From a checkpoint of a small transformer trained on Wikipedia.
Architecture: LayerNorm before each block, rotary positions, no biases in attention or MLP, untied embeddings, attention and MLP in parallel.
Training: a variant of SOAP for these matrices, 290M tokens.
Each number is 128 + 32 x the weight over its row's rms, rounded and kept within 0 to 255. Layers, rows and columns count from 0. Numbers have three digits each. The size before them is the row's rms in percent of the matrix's.

# layer 5 MLP down (transposed), 640x160, rms 0.0722, rows 603-639, columns 0-79
095:134137144118108084163163133186094135193086175103164110036134128172113126186111186137095155078103168129088098140145173165103159140122150139125109144125106066130134129134145151164098111155123155150126127104082175154156138192117189175099149093
099:109160086151171143189150116125125103061167083106099084089183157156095114083135130143093203155122127089160131119119079155111153101122148174120086087080109125094096131108156117196150180077107097165116156133087087116133149129157106154111121171
096:139137081103147149153126153148147159192113127094153125145119079084165108130129130087126090135133164094131133135109112073096147114154140092137096112137059139017102161092157126127069118115067203152199098076132123084162135185129145081149140177
111:115101160110158077078152075156174104175100157159124095134141174208122166150158099074120148136145120107094122125078094102154072144134144170103104181151111119173113137117115133138128107073104121126115102102142138140153103102146160144108127161
096:119157118087096109077128187094095149121153105132128209090068107183117145118126158131139132137140118122139142051116120136103148131134122170121145186127115130054110170113132145161133114192127118130097159144169075158123085051122113155173110076
097:130123115135107080138138095178147142088121114134196167168128090132162107142106091087150145184080145164178121167124167085121107138103135163126117146113170181172107111105130162153079146103115075159123156105163102110107131182126137092117110152
082:200161158146114097160118101182087116171095174147141165197144123118121086162075114085089111134070152157171070117134057148097121175109158167134128125115141161139110115093134093140077120185129104143139122156160168152131150104125161090131170084
109:139105090116122053153108144137147079127124108182137122105111131152134144123099158157131122099195147070181145128121152130133100136097146132125111102149111088160157184156154193140148158112158130174130126074122118195129148113104129071152189132
111:118121137084150172141086095129141186127094114161078080101079091124113126135128153076135112144138114114153136142132138074142116141141130110086136176148083078117171120102126170114180101109125114160141088172160187153135123171056109105124143148
103:140150128139078088129111167188086148107097131132089132173075123093140155144107117132132118147009114147161156160175146065169085100113181112159135098105119092133076088118110119151140042120127098127185170148153068172143112141135157159178189115
095:118127093163127080133115141154140102142176100105133083122155163188154072117144146134110094115150137112108143189134095075118141160115095072165163081149161160123150143149143131139157086109130093064162084042153209142108165142097097112146104129
098:121090191117106097133095076120098125174082158194197124116084169178053130167132149166122115120089113174086151128128147177186149140106116171156074118120110110149137088123125129181157116127038048118146066118121099167139154186106126126121035155
112:111194107104143112172157112098118165128099098151049102118152171170188123101096067154160070101133174100190104129113151179117111105142139113132116153152162165147137142097099134121103143111144188083110149102107178060173162086101088130110135116
100:123145172087134120166149133116103125150142135095110101128142131115126129084145143132124180124251150098118128148114080148108129158157111136117181137106119111086157129157027124131174133126116136088108139138137080106138098123189111165082092152
069:082137085089164154100095091121138092148132144112145174164099148161094155163098162099064129132082113090171096073094145111128197150148155112076106128096143131103167076149192084086057122204137094111111149142116112110098198124110151076116106091
096:139116101128107190193116106143081143119129071086078179163077084120136088182119158090134131173158117120130116099143149097133099140112172207108198089086139126126087155162178056115112113114190119140146107144134083115182114133099148100107087158
099:098152123174113121154091115101085117049129130111128128121075179167129129156139150169186163151125140157060123117123090138094128116095134143136103110052148111066080162121158095149146123103107101161157086167150158124084105135136166171125094078
084:153118122135150071129116123096089120074142124099162097131107082121176197114078104100100110091156151146119139102123122153084149119113115062139087044121152132048148110183138082154100124086092208081120109130086118074160103098142113191098077057
100:184114163179106154138108180112116083119159141088074114037192094099124130120145111084108144121141104182194149145092158165151157095136140129125125105180160089080165131142196064159138152113129178119189165135152097118105079093070092154125111097
082:109139151120147067135144150091118085081147153174089147148065123134089130194116183074131143137116148156100099112085090119155129192129096090167133179123167141184112101144092138133138060184094109145073105103136126095162119145100115172130171093
092:175131087154102145136081161096186120138153138159131168087137099088110156077047099175102113134130102108127141098120092065085104113127111159152109102111167126080151138118166144154169102120111185094175074090104074047149106131139150111124189127
106:116094149124152092161153137131141132119114130142086155109079149116086093113104086132104132116081122127104120101153118137137146116148205128077142137194110089098104195163117087086109160176154171149165165137139094086117049151131181083136136195
112:098080124154095081132091147100136142141154184124159083139092115137155161106180193126134135136162044072104067072089094092091092150168145108176145094145049152091119143143124093199142163088122137137161093150156157144123128087138120100068074151
100:083083137138152147157097095128141135071113116082105079115113164170146076112005142146160159139145071117080140167105099137099151145116119121117155109129090117128117132098099147106126108123189107127127152157166120096175149129115068176147145103
105:164176107098131124052074148168107154126202126113127135108085151167156153157095079214135113113126070133109143100154146170128131136129087146130155091099075072122160100095111090106148170100102129138163086182083121126134093156138175152109086239
105:158108155145149177100156100149108138171191100145161107168103126038169160081149118140124119137132153170089075089190130080154146101096156091157093144122147134079156103134150123143123133051170163147149171083130138082132138070124117096163099123
106:095098153122174088068153095134150119110083149133111170141086157126125163105172132156106141125160147173030148118100122115147118126117151197126129127090131105134081141120102145157114110087173093188104089136146131125115110115137155160103127136
112:124097113111154096152105126149119184116104141193147153136118092132139119124149148084168161133107101122103143145149162147119200146118108128162130095095120120171103110135149136115061138107124112123154095093093162154095162137145109155122146035
097:172127078161132137099109095178167190215098136178188139122109106121166129182102097153115125144206099125106129152099141075124068108128121138112120162123113151151164127106108144191096089106145169126179120124128175186149101158131108099135134163
106:095103148091161176129108128186073104149137118148136143162119144121120168099067154115157112103157045097119159144139104145149197148063139136152099119125132102128102137086106155185192165139107095130077132132137162081094081091125113084118082105
097:104137073181106104094075052096152076119135114143121184090130123137163098180113173066101091115166089138140117076141151135157185133170144116123096139102145131175090182115154154130143092131128114165134238163157113187178144122156104145170194135
089:132152108176151200138109157166107157125115128092111105061156123159142118155113147043144145125133158086113114130148175156120172104126135136183122064079100130109090134145103140112094117189139202131197174124142090133090118198104108144181131126
104:070102209110146069189185149085140049138132111078193102113078175133112141073139112160092121178168151113149160146095130122112091138104112117166150142121091173183093170127158193109158091135111161160103129090154159071120088092133119162145160118
097:111151175098078158145128062110114079187101126156136089153219150131136070083120119084135130100123167174118133129214136153132095150110111127117153144141192168151118108152066067128132112169145148141093122161103139167119098169122131062080111126
093:086094115127141179112129085120112104138177125133178151087143131158125188149109112112164164128171036095087114171115142136135147064121098125158096131139073096077091166085130071166077148105131104135096163148106104093082128138152165095090098131
112:133120153077098047059138109158085091090178099127136083145103113118098135082166087123115154104175122107121186128121127142130108056175129132111089107122090091149122133085120158066152121123086105090147080159141117161146124106090171113161067068
108:126125113128106177087128136138089119174161089127142167150143135147135200171147098100154131105125154167141070166123101086135110156131160099124114171140183114110151100140135097133093179120161153125039145195207154167096079104138071141175154083
# layer 5 MLP up, 640x160, rms 0.0723, rows 604-639, columns 0-79
096:107162140127104155084133176092199136170206195104132125179096071131098079147094162072187061122135118186147141182113117091142108133095169160163174174130067117106108160100162115077129075163109163155111160159118086108095093129144119109118099121
104:073117166156081113186121161174110107107108159098140106132188166130135096099116083098111116059109137113135097156190133135113134139151160105135074083146089107092112093163117154093181072134118200138080113063065169082121181163076107201177132115
104:122097128149145192123132075113158131132143090139121106082067121104186142134100099154198172112195160147123060136146096120113157128097153153150076159061157098104096158096098123166152104107090128053161118106162141164059180110128171109133133136
099:167146143114155102160119066092140082128105151098109120151217123094159134115087118156107080152142119142174136153050090123110132193094121131109127136149229099170147113088178070109163140113121134115151134110172162165137143149129101146100113139
109:118172112164186157183130110118114136125147179082122088199132173130126122069140116084109123104151088102122113148165129142081131118162102082080100079109103131104181143098142152135152112125179161103154077156129093129106132110133114114088108113
092:122099099138162182144081179121157129103138143179146170196100173120155060126153136141095080107082160153098116129124123094117074115189113134096150186124124151132133152117105167113138120076119105137120128188138090178078075128105063063118146165
104:162088110183133145168182156151192133124075107120124165157124115061110116102221113059075112102118100088037124129106041138144098194110135146130098173136146111101162079097175135193152129102127066132129181106142105152071122129121117095156163118
104:099122118102212146138143075124130182120113141134155133102175073163140109122152122141129139115060145138131122141142136172090151126068125155126174160087119189115113157119170070164157080123172158052162132120154147117118077121118158115045151154
094:106189175146129190104091191164169130119093176145122115088131139125156102074132094151085109062098129163123084127127090116133170099158150107123153110102168154177194072063148151165164178132119162113038087135080160066110143093135102140149140112
095:141126173133142169104106106084134150091137183168156178160139145097104174107145108124078153152134140088139113151118121145092075133103144134071128160115090103117099113111106097099143146139154182155100188187117141196130089122141147153132145147
096:057101084131093093171125162119105187117153166079189152049177072082160063141097121123153131118142103115081084136165172099169153158093144068058138151146131149135061134155136105124194104131122192146145127118120110145138121161217140097144156097
113:132108123112104105161160201122116143142108125135150094149138161108123111118183128121101167082099113107154154149133146137120082169054071141112113097095166086149060165155128068116121094102148068117125184194076100131133149209119074128123141141
106:097102117120151105102096116075118107116127124102102117077148074112181106157096182132099144150091137183104163178105129119137154094138123124076114154122149127153113155084157099127157136160103096143052142134076113166128099103117139092024192138
087:154119075151118085108136112110125130163139109172058143134148091119122073112166179154129094113144154145145088133115133133157059107105136111127204150185136126078090099115099132124165138105157158154142132146146157107129070133158168210112189156
099:082112143165153138110158177127163153126148121124171152173129148128133124090145157111133098126094156164108111146133065191152108101149126067110187074142127082173115102129122051091093143133095116119081120105145164109140120089146110149108137131
098:165141089160087132158126152158127101179088152156140110205122138132155127183151104086164109081122130120104069100158129134166141120199146055081167159123067109138157149128108131145127102118048172125126163080115183087121147096127080142211117154
096:115094083152102104139113148135254131095111115115185181131113139178140100069126098132095151166122084124119129166129095194171090141136160145126146165098114146151085077086103108185146148139147048167180127120151093167107135117123135133121140163
102:133126061118157097084131154132113097142072099129122159191106162200147125102064120114112161138146106077118103133116115162084133098109093142195130146132101148139095078141105164074132097154119106046123110103104138115096121156172124107159153166
087:078137163124152136126068173139197150155093110058117096159104126156177124121115157141155120153171125160160125126159128123085118092212120149150180108135111119144095123135073157168093114066131141078098165217154163094106083141154162156130115170
100:103155118157142175123149140059136135146183163165140091070082085150139102180085108135170161136143126097139197157116091059127177186111123130187151202131230088106133122136141146182162104141115104108171140142133138163143178132137122128115082155
105:090150163096179110124151162166109094089142114111104111166113206098143094140140118165122143116162101090117134136095176138159092163112080160169151173144195107106174117097144153108116122151129147179097101146095128153091113132151063162098111134
103:081136142085121178160052152074130148118123141152155056128093138119182128152175182135083088117072088131143130152210145161155149133140138177109153110152161128133113143123094160158194097144192126158150130097142103131104099070083164102149114109
099:145156105190152203110161180152156156152183180124113133122148152129143114104085150089143161068093151117155108131156155101152134168124109117136142123131098113128097116137158109145150135137146180113158103141165086097110117105131120154116147109
097:075136083170049088142129111161094131149091157132138069166136119127068134145136166155115163210127143118040099114148083123088103195138131172172180147121104142137139239128095105148145117151117069118111131144112149199148059132106127133115133102
096:152139131124144198127138146116140123095072110113090125175092123138088122140110130103183112156033162124091183087113129121117037142130137201116157176154096160154136107147136141110158098139139161120161166160153138108090091101115102127075167161
103:114147093132155095085173105159146165150165129198114164156131175125158134088113124151096188089097146140126127111173141137128127101100150130148124164174110058143132133082132126129161098120187105074143075119092138221099110128049152107084114139
106:108150153165144100178104146115151153081114117063174080148091120128119154082177118202155059164145159142114118155143116124150144086108142120158113095132215123151063101124089079101162090152114110125119172145112139207106187099144130175136094089
105:142160119109119058139112140087099059128206148122121080164106160136173136108198100060101140043126105151125124160100136156133142166113124122098140107122124168158127117130107171180127123131121172140121061159124119149130136129124157166219102073
114:165094140126132127138098131139168078139122103110156152105107145086110098075082136175154106109123095138092117173117152117125097145141188120062084169152096169143092116067119146110070126112135132154190156107164146141049114127097126106153164100
096:091168137111112199150153168165146179132142059125115181161079149101060077145124119152095128153116137128120152147131106132124126076134135109135132107065074137105153140112126100118118136173147091084123108172078153142112140055080125125084100137
086:159126079171142139058124115107154101170095174149125135140104046123112087069148149201098040093131116114112142157122132109108105176096093079107132195105136117072119120126140150161083141115123123108159147108132124139185190098180105132125059152
109:114159143102117164135105081179113097129151094096139119172130154146176071192180125104111086147138186086090140096133165109065106137173144104106154133164142112165130156117150105138089165146133127118094171143173138140170086121094130154119132104
099:150108160117123135134145181155135157093150080105174127133072166136095115095100141078111135147118112126133165106119177139182069083119126076168126147182117120084125131073124129118183085077114117090177159098088085152148197128131141133133132113
090:133146119142101084103087149139169138087103143101073140177102113113204103089195161147120119191088156176144172124141075113137099158125110150118115142072136124153132144108107149127105108114145155110136136107204121129132094187094123108109119099
113:129182066116120120125144080147170138074190145110143125114137125161126126182162109125117106124143113127085108184119153160104152171124165099104153133157132156100111073082077142133088102131104171139123188168149154083170189090169115126077151095
108:181103143153108050159082076186145120116167115151098145094093156111107044109138154127120158160146178125111109106165095125145134135092147114135146155119078131157126119154103079140121120182095105093194120192074114151119126110156122138104131117